Each number is 200 + 20 x the weight over its row's rms, rounded and kept within 0 to 999. Layers, rows and columns count from 0. The size before them is the row's rms in percent of the matrix's.

# v: layer 5 attention value, 128x128, rms 0.45, rows 99-127, columns 64-127
# o: layer 5 attention output (transposed), 128x128, rms 0.432, rows 99-127, columns 64-127
# gate: layer 5 MLP gate, 320x128, rms 0.496, rows 0-15, columns 64-127
# up: layer 5 MLP up, 320x128, rms 0.531, rows 0-15, columns 64-127
# down: layer 5 MLP down (transposed), 320x128, rms 0.201, rows 0-14, columns 64-127
v99,100,213,190,204,193,221,229,177,191,166,221,242,169,220,184,215,216,213,199,234,220,234,182,201,174,201,143,195,197,196,215,199,189,221,206,209,219,195,224,206,222,221,201,215,174,184,200,215,198,172,189,194,184,196,219,215,228,218,217,209,221,207,194,220,176
o99,093,234,209,202,190,178,201,177,178,151,209,190,195,213,203,189,234,193,226,179,190,175,184,172,211,214,244,170,226,208,176,224,205,166,195,183,204,210,193,180,254,202,226,205,235,202,198,179,203,179,202,195,222,191,202,237,204,200,191,172,196,222,233,227,215
v100,100,200,217,197,200,209,199,219,176,199,208,203,190,214,166,221,217,219,218,216,208,217,188,188,217,222,214,205,212,211,215,204,224,225,216,159,197,209,198,197,177,229,224,161,252,224,212,194,229,197,227,183,197,175,193,204,193,198,169,207,200,193,166,189,198
o100,086,209,161,214,225,154,219,151,208,216,189,188,193,168,190,177,244,192,222,189,177,201,222,205,216,174,178,203,201,240,202,218,189,170,202,225,201,194,203,190,223,162,206,190,170,170,200,217,179,203,212,232,211,206,190,226,210,203,204,203,209,215,216,230,168
v101,099,233,208,159,214,166,211,201,200,231,196,216,204,194,226,221,197,201,177,165,220,216,195,174,188,214,198,207,208,203,205,158,189,206,205,210,155,192,219,222,193,210,206,220,165,184,233,194,183,149,204,188,206,196,180,201,201,176,147,206,235,210,193,229,173
o101,095,207,169,237,195,223,195,201,207,178,190,153,223,231,157,206,197,185,179,183,206,196,236,234,185,227,181,188,208,171,193,205,253,200,200,202,193,211,197,190,217,221,199,225,184,183,192,210,219,219,205,231,223,244,199,181,210,199,221,206,217,175,191,174,234
v102,101,179,202,204,206,194,213,210,186,184,192,220,196,164,199,188,181,185,192,229,219,227,189,213,206,202,162,200,190,188,228,212,214,218,213,233,176,195,177,215,191,207,202,183,221,172,244,162,180,167,187,222,227,207,257,181,213,212,215,202,221,207,213,232,208
o102,094,209,203,176,200,180,220,178,186,175,212,196,191,229,187,209,187,209,224,164,181,202,198,200,209,197,194,216,213,224,189,169,215,200,175,211,186,219,189,217,181,159,218,193,174,206,204,238,219,221,227,163,220,239,196,191,190,197,226,199,203,211,170,164,222
v103,099,226,182,205,180,192,202,181,212,197,188,164,193,218,194,205,209,206,207,193,212,192,199,187,215,206,217,169,234,195,204,181,205,223,195,207,167,218,193,283,200,210,255,206,227,191,180,184,187,190,190,193,203,218,231,177,184,179,188,186,214,201,201,195,203
o103,091,211,197,179,169,207,192,174,179,219,167,191,208,224,169,206,182,201,223,218,180,181,156,171,186,202,199,206,184,209,175,182,190,212,167,187,213,202,201,182,188,232,154,168,193,185,178,222,187,230,244,215,223,209,204,214,201,188,217,202,193,194,223,218,178
v104,092,187,205,177,227,170,190,226,199,199,157,209,215,194,215,189,215,197,205,241,189,184,187,206,202,188,191,200,187,192,188,248,224,221,230,190,193,193,201,171,203,204,187,193,174,180,204,199,223,211,257,201,180,176,209,172,198,180,237,219,237,207,157,182,201
o104,094,206,205,195,203,229,176,215,194,160,217,234,218,196,187,191,184,219,189,180,189,160,228,213,189,208,175,181,222,228,175,156,178,204,262,186,192,205,219,180,179,181,185,209,210,213,199,212,194,196,190,181,189,183,239,203,197,188,177,193,185,207,173,215,163
v105,086,181,179,218,171,197,215,199,235,196,204,172,220,213,220,180,234,214,245,177,230,215,206,182,228,212,207,149,170,165,209,215,175,207,200,241,156,198,169,164,219,196,214,203,219,216,204,186,207,222,207,206,217,166,203,199,223,189,215,244,194,241,206,182,196
o105,086,195,222,207,172,183,192,170,190,211,165,200,184,189,189,231,200,208,214,199,213,230,160,203,201,211,178,167,204,203,205,188,215,218,191,208,206,219,206,215,214,197,191,157,157,177,197,197,208,148,191,201,182,216,192,212,173,213,187,180,211,173,218,227,231
v106,094,215,235,203,215,200,195,165,225,198,163,196,177,211,211,209,183,207,199,180,200,208,180,190,214,203,214,218,220,223,211,189,172,199,213,234,221,193,237,189,193,196,200,170,210,231,183,189,194,188,208,193,195,213,209,209,154,184,210,224,211,191,184,204,249
o106,082,215,191,183,201,196,205,197,180,202,188,170,220,210,179,178,186,155,234,230,164,201,213,222,215,182,202,170,189,221,193,177,202,203,245,199,201,176,212,215,209,200,194,199,223,216,173,213,187,211,176,207,203,195,207,184,208,217,199,214,187,198,191,196,141
v107,101,208,182,224,205,201,189,195,190,210,217,217,218,208,189,156,208,198,182,172,230,210,218,222,187,244,233,208,205,220,197,191,177,220,187,193,224,188,214,192,212,194,201,202,191,227,207,170,186,166,230,202,226,234,229,190,196,184,214,237,183,178,198,184,236
o107,097,206,218,192,208,185,219,217,206,195,180,172,223,223,214,203,198,227,210,199,176,210,203,206,207,156,198,186,194,191,215,197,210,231,220,208,210,216,184,218,204,186,198,198,196,209,202,238,204,218,195,244,194,224,189,201,177,200,190,245,183,180,195,204,184
v108,100,182,206,216,178,180,190,185,194,254,196,197,229,155,207,188,206,186,178,222,249,188,190,196,179,198,199,190,219,154,204,184,240,193,215,190,180,189,183,219,229,186,212,171,205,225,223,195,242,214,168,191,191,224,169,222,188,230,205,193,193,219,173,204,213
o108,091,206,208,187,204,227,233,213,232,197,174,248,166,194,211,201,212,241,197,189,195,226,198,200,215,206,159,177,215,204,206,229,189,212,184,166,204,193,214,183,203,196,162,186,168,172,180,201,164,230,225,218,183,183,255,185,204,178,173,212,180,186,176,202,200
v109,099,195,193,179,249,207,208,242,200,198,214,184,203,178,194,228,235,149,185,184,179,189,190,225,216,223,208,190,227,201,186,243,190,190,241,148,236,179,179,202,181,203,196,169,181,222,227,206,189,188,228,213,219,187,197,162,177,207,189,189,183,227,202,204,211
o109,090,196,240,228,201,179,181,233,185,226,222,220,195,206,169,190,188,204,185,204,198,179,192,221,223,190,222,188,191,198,200,176,229,173,212,226,202,200,194,205,205,185,223,203,196,208,179,194,180,195,203,192,205,196,228,229,236,183,195,218,194,200,179,201,194
v110,102,203,207,179,232,183,177,197,197,215,207,216,180,184,196,196,170,249,217,221,207,184,180,225,215,215,259,211,167,205,216,177,248,186,186,166,184,215,225,179,229,221,217,205,216,169,228,195,196,223,210,211,223,199,208,213,210,215,207,206,182,203,247,219,220
o110,095,197,201,216,200,217,226,175,197,196,224,187,232,204,204,195,251,205,170,201,239,241,209,198,212,200,189,218,199,196,181,192,190,219,195,198,202,181,209,202,187,215,163,221,205,201,203,194,177,167,179,201,207,189,244,222,171,151,211,162,204,209,180,192,184
v111,095,212,170,222,180,210,209,207,222,233,218,159,218,196,176,184,171,216,173,217,200,156,222,175,184,205,234,180,202,191,204,215,177,200,184,233,204,203,198,182,202,179,195,198,183,222,213,242,218,212,229,172,222,168,220,215,210,215,210,209,203,230,196,182,235
o111,089,176,222,218,214,204,163,201,183,199,170,175,225,220,207,216,218,227,195,210,196,247,215,196,185,196,169,207,191,175,204,179,182,203,205,206,186,191,187,184,189,246,185,210,228,230,179,185,196,192,201,195,195,182,221,213,185,224,184,218,189,174,193,196,209
v112,103,207,199,183,173,187,208,223,186,180,160,207,192,188,198,195,208,218,164,233,185,209,176,184,192,222,187,206,197,184,223,196,190,189,176,228,235,168,182,216,207,203,170,260,191,202,200,211,183,185,220,192,207,208,196,220,209,224,199,189,213,205,203,206,216
o112,095,187,177,206,171,222,201,187,192,207,246,192,184,230,179,236,183,188,211,177,187,199,182,198,238,188,214,212,199,201,210,212,196,196,187,190,209,216,204,189,240,194,171,198,196,239,192,199,220,171,183,202,231,192,191,179,201,149,211,219,204,161,207,195,191
v113,090,216,224,183,196,197,195,193,193,203,208,196,205,192,189,213,180,186,174,197,191,228,225,204,205,202,183,251,211,196,195,187,193,269,216,195,242,212,157,248,229,189,223,160,205,217,190,171,197,209,214,199,195,181,175,229,173,183,170,224,192,200,201,211,210
o113,086,170,174,195,205,210,197,199,220,211,184,187,178,191,231,178,206,203,201,221,186,168,231,206,215,219,216,182,210,171,170,183,216,154,233,213,190,192,217,219,175,199,202,187,197,203,206,232,204,233,211,233,165,197,194,205,220,180,193,198,208,178,193,197,167
v114,091,211,200,197,221,192,201,166,231,215,212,184,207,187,161,178,205,229,214,176,222,230,212,189,205,163,194,161,156,226,197,190,192,184,219,189,169,188,186,196,223,178,200,191,185,184,184,174,193,224,179,199,222,199,219,206,188,211,224,167,204,222,181,220,236
o114,080,161,238,198,180,194,192,183,148,231,181,155,205,192,208,183,195,165,192,212,223,183,226,185,193,230,169,200,246,182,199,195,211,233,189,227,210,197,200,193,198,214,198,211,187,208,226,225,205,191,176,187,203,254,188,199,206,199,206,201,214,208,211,223,220
v115,112,198,182,194,186,185,216,180,200,174,171,217,219,178,196,222,213,235,220,218,188,202,231,174,206,213,220,222,164,220,204,194,202,189,186,211,234,188,208,192,184,207,221,224,182,213,195,220,203,209,212,183,221,210,190,218,194,205,206,250,171,204,226,211,197
o115,104,184,193,227,204,222,212,188,202,221,205,185,199,195,232,201,224,195,188,200,188,205,178,199,215,226,203,177,208,182,217,212,206,221,221,186,229,234,261,216,201,228,185,215,212,188,198,209,238,168,183,187,210,155,173,176,200,184,229,189,196,174,209,222,188
v116,097,212,254,190,189,201,170,233,193,210,204,196,192,170,190,259,196,193,223,194,205,200,213,195,224,215,183,221,228,213,184,182,223,224,185,228,172,196,180,200,216,166,223,194,178,185,180,197,176,214,214,162,211,223,192,195,200,177,184,194,213,237,236,199,195
o116,083,188,179,195,192,184,198,187,196,197,160,183,189,254,198,213,175,178,185,219,179,186,189,240,170,183,207,194,199,202,206,160,212,195,203,196,211,202,219,207,203,198,209,189,206,201,216,235,214,184,205,235,214,211,191,211,209,171,199,210,191,195,176,175,167
v117,096,183,223,204,203,234,191,228,228,201,183,206,211,217,188,178,228,190,177,169,181,175,210,191,198,180,226,248,220,207,166,176,198,169,213,195,202,176,185,172,179,216,192,209,199,227,226,203,256,209,217,224,214,205,205,200,209,213,209,229,221,214,213,204,203
o117,088,230,152,213,220,191,174,216,214,193,183,201,201,183,219,218,194,200,196,246,185,193,200,236,195,216,244,177,202,227,218,226,199,190,215,199,220,218,218,213,182,205,211,169,190,225,191,213,183,196,208,178,194,210,214,204,207,187,169,186,202,217,207,189,196
v118,100,231,224,159,209,218,200,198,188,235,209,166,166,195,201,207,202,208,160,188,173,221,208,197,218,223,211,189,193,186,191,208,166,225,189,181,170,219,190,198,202,189,224,212,183,208,229,183,210,192,192,233,176,224,209,183,142,200,212,165,173,187,218,185,178
o118,092,184,193,232,191,169,154,224,193,208,229,193,168,178,206,198,161,200,215,215,227,199,179,206,172,206,172,225,189,185,207,198,181,207,171,197,201,222,179,185,196,210,201,175,183,206,173,190,183,191,193,212,222,216,205,183,196,187,194,215,191,156,191,222,223
v119,108,181,182,214,172,185,229,224,175,181,225,226,178,182,238,209,243,214,161,162,182,205,223,193,174,205,150,204,184,160,223,228,227,241,208,202,189,205,196,185,221,212,187,199,215,171,191,217,217,227,201,192,218,181,214,218,233,255,195,227,203,202,206,192,210
o119,097,208,236,213,213,203,230,150,214,205,205,201,217,222,189,196,239,196,225,212,212,189,173,198,187,204,214,197,162,211,193,185,207,183,186,220,228,222,218,210,231,144,195,194,205,187,185,206,218,168,178,204,209,183,210,179,178,175,189,191,202,217,215,207,222
v120,092,214,188,187,192,163,199,201,215,175,163,165,185,193,193,180,236,230,165,188,249,192,198,193,239,244,200,158,209,190,203,168,178,202,203,209,206,201,223,212,201,175,169,213,190,240,194,171,221,189,186,202,173,186,227,224,190,195,212,185,210,213,201,206,204
o120,084,193,200,190,202,228,191,191,195,181,199,219,208,209,231,196,182,208,202,185,220,204,171,193,197,173,208,166,206,235,221,223,189,248,187,238,195,189,208,180,211,198,228,231,219,180,199,194,180,188,182,225,209,182,175,189,210,177,187,190,203,208,169,216,187
v121,086,208,229,206,184,222,200,199,257,183,197,203,216,221,220,180,193,218,203,239,201,207,178,190,218,153,192,201,211,214,228,235,210,179,188,209,216,221,187,227,231,184,211,235,162,174,179,173,207,210,172,189,186,184,208,214,205,193,168,183,195,226,219,195,208
o121,079,195,210,195,224,191,210,180,143,209,214,160,188,172,203,206,210,182,197,176,195,197,212,197,206,242,220,176,203,147,190,179,187,206,180,225,214,210,222,180,210,204,201,189,200,222,223,233,189,169,197,205,179,186,187,193,191,219,181,182,191,165,226,195,198
v122,102,217,227,192,213,203,213,199,156,231,188,203,183,204,233,192,209,223,195,187,169,180,175,186,171,185,210,196,219,211,174,205,200,213,215,188,198,181,214,204,164,203,202,197,193,206,200,178,233,215,195,174,221,202,244,205,208,222,167,150,211,228,205,165,179
o122,096,181,190,219,202,209,217,207,235,173,224,152,180,224,191,202,176,202,188,210,195,193,182,211,239,200,171,239,210,236,211,203,209,181,185,214,187,193,175,239,201,198,175,186,201,202,171,191,192,182,201,239,212,177,198,181,208,220,238,202,244,218,188,193,212
v123,106,199,193,194,194,198,182,204,182,194,230,170,186,230,186,174,196,164,229,208,195,174,203,210,217,200,166,173,180,180,215,214,192,167,209,198,188,223,173,206,161,196,208,237,215,219,182,194,194,189,182,179,158,202,191,190,203,172,195,179,217,202,156,205,204
o123,095,202,224,236,179,171,195,203,206,204,211,234,198,208,160,200,180,200,172,142,201,224,180,159,185,193,192,201,202,179,174,166,200,196,195,172,169,190,190,206,206,222,203,179,197,205,169,222,205,194,200,200,238,179,201,187,167,204,210,220,191,185,227,191,198
v124,098,211,188,186,206,166,241,187,203,216,165,206,159,189,210,230,203,217,174,195,191,225,163,196,176,164,205,211,195,161,195,239,184,172,187,191,219,196,196,210,222,229,168,180,211,238,183,219,218,191,238,205,238,246,206,231,200,215,177,213,189,208,209,226,174
o124,093,219,156,215,211,227,198,210,204,218,188,230,229,201,172,179,216,189,200,196,183,199,208,187,219,231,186,170,182,246,226,202,161,206,193,209,189,215,232,174,199,193,212,204,217,206,210,218,203,197,207,198,195,176,231,222,215,182,229,200,184,189,168,214,258
v125,096,194,231,213,184,194,256,198,185,173,210,219,181,223,209,208,194,224,204,197,230,214,206,186,162,216,185,177,213,202,215,214,198,206,204,210,216,232,197,204,199,210,180,219,170,194,206,209,178,193,200,158,196,186,192,204,199,208,179,253,180,156,191,208,198
o125,090,214,178,217,226,170,199,206,224,180,216,158,226,218,212,211,220,210,240,176,224,231,192,201,194,189,199,166,202,189,221,159,200,205,191,199,179,208,213,217,234,173,232,208,212,197,199,188,182,176,198,231,183,181,229,199,205,218,214,180,195,216,195,212,190
v126,106,236,188,227,213,198,184,203,234,187,216,197,215,202,186,229,198,224,226,185,174,199,206,212,225,185,191,181,221,212,192,166,167,216,204,164,204,190,217,222,186,216,169,215,188,172,203,215,221,170,224,221,158,185,166,227,207,233,173,199,191,226,202,229,215
o126,110,185,203,200,202,216,205,216,193,183,202,197,191,162,196,191,217,224,211,244,228,189,236,200,187,222,181,219,203,178,198,233,186,177,172,212,196,227,204,186,205,229,230,194,198,214,218,160,212,234,182,224,212,238,220,220,211,174,204,160,220,201,199,180,191
v127,101,179,199,241,210,205,162,207,218,198,266,174,193,214,213,179,190,161,213,188,207,239,206,201,204,193,179,195,255,178,201,169,219,205,208,208,200,207,182,176,193,192,235,207,159,218,189,178,185,202,220,192,186,201,188,185,192,188,184,191,220,176,179,201,229
o127,094,206,236,209,198,192,232,202,207,188,167,213,204,181,164,200,179,207,172,211,168,191,210,244,199,165,228,229,214,163,179,184,193,174,190,222,183,174,208,244,190,194,191,169,204,170,205,207,202,232,189,192,191,161,204,192,189,225,217,190,200,186,200,202,188
gate0,072,203,206,206,190,227,196,164,160,186,210,176,179,234,197,178,246,218,210,214,196,189,186,213,199,189,188,189,239,204,175,196,208,207,200,195,179,216,203,200,200,223,231,204,191,193,209,197,222,194,192,201,200,234,204,219,202,171,206,155,233,192,211,175,218
up0,078,211,182,209,197,190,212,221,220,210,234,206,202,209,191,206,185,195,184,191,215,211,190,197,190,238,203,189,203,209,200,196,202,207,200,200,181,172,210,231,217,199,178,212,213,244,183,239,220,187,203,249,165,213,187,240,201,201,159,215,180,197,169,211,219
down0,054,226,197,209,215,224,160,181,208,213,154,182,223,225,199,176,207,213,171,221,218,159,192,167,205,166,198,193,261,206,193,231,228,187,204,230,174,195,182,193,205,212,180,180,187,213,167,224,232,192,193,177,192,260,212,172,204,192,197,222,216,190,202,197,162
gate1,107,172,196,203,242,238,193,198,178,184,203,198,192,181,164,189,221,181,207,181,196,215,179,230,193,218,236,216,174,167,215,199,171,227,178,212,197,159,226,199,192,185,197,149,194,197,200,187,152,179,218,209,166,204,211,187,201,220,224,233,211,199,217,189,215
up1,111,196,193,209,205,215,191,187,198,208,183,200,201,214,202,233,250,192,188,213,184,221,187,216,199,210,198,186,196,201,207,181,164,209,231,160,196,202,158,201,160,218,204,175,244,229,201,208,175,214,171,210,192,212,207,188,202,204,209,222,224,196,195,204,197
down1,112,210,197,213,161,194,191,192,199,209,218,149,214,207,187,222,199,185,194,207,243,185,191,248,195,190,193,192,195,197,236,185,219,203,223,206,195,234,188,210,166,179,196,182,195,230,189,175,228,215,208,222,163,213,198,201,226,203,209,179,154,202,222,195,168
gate2,075,211,191,224,173,203,180,208,188,175,244,191,206,201,215,252,205,205,194,183,186,174,237,192,217,206,182,202,186,220,200,210,173,169,221,234,181,238,211,215,214,233,171,179,231,195,194,205,201,182,200,198,182,187,173,202,205,203,204,212,215,189,240,211,233
up2,089,171,192,200,202,169,196,181,210,211,180,203,168,196,142,173,175,199,218,230,200,226,177,201,204,168,229,219,159,184,180,180,208,188,188,185,219,216,195,188,203,199,222,217,194,200,238,203,210,224,193,241,221,203,238,188,182,190,204,201,213,217,182,190,176
down2,055,216,191,229,237,212,198,184,200,206,167,170,222,228,191,171,193,212,159,196,187,180,203,167,218,209,186,182,240,213,206,214,183,200,210,197,185,170,206,196,186,224,196,194,183,221,170,214,230,174,236,210,226,254,203,210,217,197,176,202,225,201,202,201,213
gate3,095,170,222,192,195,215,211,166,193,206,173,163,196,206,196,184,226,200,194,215,176,206,202,233,231,210,219,204,237,230,184,180,187,231,180,206,254,201,202,183,186,225,188,170,201,215,177,213,196,240,192,172,216,185,215,184,200,184,196,181,171,205,222,197,187
up3,101,237,207,176,215,192,204,214,215,194,222,234,196,194,214,201,219,180,225,223,190,210,177,178,172,213,213,177,212,188,182,208,199,200,230,163,215,156,223,231,185,203,174,189,194,193,153,181,166,210,217,212,191,183,212,200,226,201,235,169,233,204,206,176,195
down3,107,215,217,238,230,202,206,218,227,201,211,197,215,191,217,211,201,169,205,191,236,185,236,167,204,194,187,200,185,182,180,221,222,186,222,199,157,198,196,190,206,197,190,180,218,156,247,195,174,175,205,222,175,221,195,182,200,215,218,184,222,204,173,204,219
gate4,104,181,187,235,203,193,194,205,207,187,192,172,213,162,209,192,205,215,218,163,192,209,181,186,198,211,186,206,191,200,217,187,172,183,215,216,193,196,212,196,186,229,199,195,221,227,179,163,223,225,227,204,198,214,204,188,238,173,227,182,176,216,203,209,226
up4,107,188,185,219,199,211,223,195,174,183,195,204,173,181,228,204,185,216,215,175,232,167,236,181,171,205,223,217,194,244,214,213,225,213,178,185,212,203,228,227,181,195,190,215,187,183,197,198,228,225,196,195,227,205,199,233,193,199,166,192,194,226,223,202,181
down4,105,207,211,189,183,200,234,202,211,210,191,194,191,224,216,165,232,195,215,175,167,174,175,203,187,168,214,221,189,159,208,169,196,182,231,173,173,192,203,233,228,180,167,171,215,226,192,218,195,184,220,176,205,163,212,202,193,225,204,237,227,191,214,197,232
gate5,121,209,178,183,205,217,178,206,215,231,216,209,189,202,158,192,201,171,220,182,185,229,189,160,208,226,194,193,221,184,246,201,206,217,185,202,165,207,201,222,160,201,153,204,206,187,184,212,195,217,162,180,175,218,171,200,196,214,195,190,183,233,188,212,152
up5,122,178,212,242,204,217,224,220,193,188,224,196,196,192,192,191,210,215,222,240,204,222,215,216,265,205,204,191,191,194,212,200,216,196,196,201,187,183,234,205,190,173,206,213,218,202,221,204,208,239,193,197,186,212,220,169,200,169,214,172,236,211,224,201,229
down5,121,200,193,215,174,217,227,213,195,233,205,212,202,216,206,208,229,190,179,201,162,202,199,196,243,201,218,243,205,198,212,187,226,222,204,209,196,214,235,218,200,198,216,237,218,199,229,209,208,223,244,186,194,180,184,211,194,162,188,209,211,193,220,197,168
gate6,105,187,194,193,184,195,202,217,197,210,210,196,226,195,200,199,229,192,206,214,203,172,195,167,205,207,205,218,186,184,226,196,186,205,184,175,201,196,188,208,178,194,206,237,197,179,142,198,224,195,155,184,216,200,205,221,192,230,201,179,202,181,181,228,220
up6,107,192,245,211,207,194,225,210,203,211,186,206,168,191,219,187,178,190,214,167,211,201,218,198,207,200,164,204,210,238,188,188,206,201,202,197,183,219,215,193,207,229,197,188,220,199,193,201,204,208,191,195,221,199,199,230,197,194,186,179,245,208,190,203,234
down6,109,225,178,225,239,166,157,180,171,163,189,179,178,186,199,174,208,174,174,193,214,199,174,164,199,168,218,182,203,183,177,221,194,196,234,230,152,197,207,227,212,195,212,221,233,195,182,210,193,159,169,192,171,173,197,198,215,218,198,170,191,208,182,213,152
gate7,098,174,193,204,228,193,179,194,233,221,165,217,225,205,181,204,206,182,183,192,208,209,159,214,222,209,196,231,188,215,159,219,225,227,186,194,185,178,211,181,218,208,197,225,184,194,200,197,188,192,188,199,220,222,187,176,181,227,221,189,182,187,232,210,189
up7,097,175,187,201,163,215,195,209,193,148,213,187,213,200,215,206,215,176,185,174,207,218,161,199,235,188,177,202,200,204,206,217,231,231,204,198,189,205,196,207,215,241,207,152,171,229,212,196,199,195,202,186,183,175,190,194,202,207,220,246,190,178,210,196,214
down7,102,222,224,197,189,223,166,202,224,186,207,148,200,151,202,212,213,202,210,224,196,206,172,190,197,188,178,141,210,219,225,215,211,200,211,197,191,221,206,174,202,160,207,183,208,166,211,228,208,215,192,238,194,176,197,173,196,220,208,188,199,182,230,192,198
gate8,100,201,201,218,180,175,212,196,226,189,226,193,187,186,197,191,198,256,208,189,197,175,181,212,219,176,204,189,202,186,195,211,205,162,204,219,206,156,209,177,186,201,174,217,208,238,186,206,183,212,178,176,200,197,195,197,199,238,168,168,207,187,216,198,193
up8,098,183,194,204,255,207,214,188,189,206,205,200,219,178,248,183,209,196,196,182,197,197,186,197,209,204,228,212,231,215,203,204,215,207,223,191,210,218,228,195,184,186,221,211,198,219,216,194,209,169,183,183,152,154,206,211,185,203,186,192,167,213,196,217,168
down8,096,178,189,197,205,209,206,211,195,239,249,194,202,185,173,221,193,214,202,196,186,214,168,194,202,202,172,227,199,200,208,170,212,184,196,213,174,212,181,184,177,225,197,161,226,199,168,179,201,198,198,201,175,222,192,202,212,229,212,236,200,171,159,219,195
gate9,103,180,223,195,163,256,185,173,219,253,177,203,159,180,205,187,190,197,186,182,227,215,186,202,190,210,188,235,201,206,209,183,208,255,232,201,204,201,179,196,223,184,185,200,195,173,205,204,189,205,202,209,181,203,246,224,194,250,207,205,187,224,206,204,191
up9,115,237,220,218,153,235,200,181,208,211,182,201,171,187,196,205,191,199,198,184,167,231,200,200,179,197,162,219,253,184,209,214,238,204,227,184,179,188,198,166,201,194,185,186,184,216,205,218,224,229,213,189,212,219,257,202,186,229,198,216,206,203,211,245,224
down9,107,226,213,203,194,172,221,198,194,173,205,191,167,236,192,188,166,147,179,213,177,181,212,205,207,185,206,209,215,202,208,205,179,200,204,197,175,201,184,169,213,203,208,222,184,226,195,202,196,230,167,211,213,212,243,195,199,219,233,197,212,204,250,182,193
gate10,105,212,240,172,234,191,215,187,207,184,226,193,183,221,208,215,195,185,198,187,201,215,204,210,219,216,151,164,220,208,180,201,226,211,220,203,201,220,184,160,185,171,216,165,188,217,212,174,161,242,195,207,172,205,211,153,217,205,175,219,185,220,209,201,151
up10,115,211,237,203,194,181,180,226,221,190,232,198,189,201,187,157,189,196,209,159,201,196,219,216,200,201,180,193,202,212,173,165,199,209,204,182,204,191,173,211,191,222,183,214,214,201,196,180,225,233,221,189,196,202,231,198,214,223,176,186,187,214,237,187,188
down10,116,192,195,227,177,198,197,191,209,207,179,212,187,176,231,217,235,206,186,217,217,201,196,182,181,192,203,177,219,225,228,206,224,219,216,212,210,203,202,199,187,186,207,193,204,217,239,201,184,213,182,207,171,210,211,207,169,186,199,185,204,188,201,200,151
gate11,082,223,157,204,230,194,208,197,230,225,184,229,204,236,220,166,214,178,183,214,208,198,228,178,223,197,186,181,186,207,210,214,231,180,200,172,211,197,204,190,202,214,201,209,211,172,213,226,190,189,179,180,226,223,138,238,202,202,199,202,203,207,226,197,191
up11,082,214,222,212,190,186,211,188,234,177,225,223,197,204,178,226,200,228,199,214,177,209,220,222,224,228,190,167,206,209,203,200,220,182,222,203,179,215,222,224,213,193,215,206,216,179,238,191,228,223,208,232,220,191,205,209,204,203,219,219,229,213,213,221,215
down11,085,154,219,218,178,215,187,204,180,211,188,225,152,172,233,211,194,252,247,186,189,199,204,202,217,208,194,204,254,196,207,184,221,192,217,206,202,204,221,219,199,221,185,193,186,221,201,207,184,203,205,219,208,215,172,195,211,204,187,183,225,178,197,194,172
gate12,105,206,167,166,199,233,162,207,203,223,174,196,179,208,165,195,208,231,179,195,224,201,175,178,220,214,220,204,184,204,195,199,153,221,207,193,167,218,187,181,215,203,186,173,203,206,192,193,181,218,208,234,179,224,223,206,209,177,195,247,188,184,205,201,230
up12,097,197,167,186,216,157,208,214,184,194,222,187,213,192,201,220,209,239,165,201,191,230,220,195,173,219,186,200,212,204,200,216,171,187,210,222,243,209,238,149,216,209,228,201,223,202,214,169,182,155,225,207,219,197,221,184,208,199,211,186,185,230,197,192,197
down12,105,181,230,229,220,155,206,165,201,197,211,217,197,197,228,189,181,210,217,191,194,187,210,215,204,218,209,182,183,146,181,235,206,233,156,197,175,200,198,231,218,200,202,231,181,208,175,204,196,218,198,168,201,219,147,186,189,183,192,186,184,176,221,194,205
gate13,103,177,213,191,195,204,246,175,223,190,171,210,193,201,204,209,191,202,213,198,213,173,204,177,227,218,181,225,188,210,186,236,226,190,242,202,174,213,206,197,217,240,190,187,217,176,197,192,204,199,184,202,241,217,175,183,215,190,193,191,193,222,187,181,192
up13,088,250,185,227,207,194,202,214,205,190,240,199,194,184,165,204,175,189,214,187,204,201,218,209,220,253,150,196,196,219,213,169,221,200,191,219,198,206,228,192,233,185,167,234,211,170,201,196,173,205,178,176,215,222,192,218,205,217,207,221,216,208,189,190,204
down13,097,177,200,160,215,191,229,196,170,198,171,214,202,184,189,185,196,195,229,159,183,185,184,165,244,177,212,159,199,183,191,228,212,197,207,214,206,203,184,234,180,215,179,192,225,211,230,185,221,197,196,234,218,219,178,207,212,190,203,224,199,233,199,181,207
gate14,117,212,210,179,232,258,187,199,194,191,186,208,224,204,188,182,211,195,215,203,166,183,208,181,172,188,167,209,184,184,199,202,157,217,192,203,203,211,180,198,211,182,193,169,199,186,162,216,207,197,202,217,185,210,203,221,172,216,189,157,181,204,219,211,224
up14,107,201,206,213,205,209,228,215,196,209,224,216,198,191,194,219,219,184,246,179,164,236,176,195,220,205,202,209,201,195,173,177,191,173,192,232,212,197,201,171,150,192,195,184,166,212,228,222,205,193,192,170,202,209,197,196,209,200,174,219,193,215,197,215,191
down14,105,181,202,215,183,174,185,188,204,190,181,185,174,207,220,188,180,200,180,234,198,178,215,200,179,191,208,186,192,152,193,225,200,197,221,197,197,198,182,202,211,205,208,236,222,201,221,189,214,192,160,192,204,193,194,182,224,193,194,216,194,174,185,180,205
gate15,103,178,182,171,205,217,220,197,245,260,171,219,210,173,183,199,202,194,207,229,163,229,233,197,174,215,224,181,205,181,179,177,207,187,166,223,210,228,186,188,221,166,181,206,224,188,191,183,171,190,181,199,201,198,183,212,210,224,207,218,216,194,207,182,208
up15,099,212,217,221,176,205,178,219,194,203,199,179,220,179,202,238,216,232,208,232,178,196,196,199,179,216,222,210,191,188,233,205,176,198,173,199,235,228,157,194,186,178,166,200,171,221,174,195,204,192,193,189,174,175,191,223,165,204,238,207,224,176,189,195,188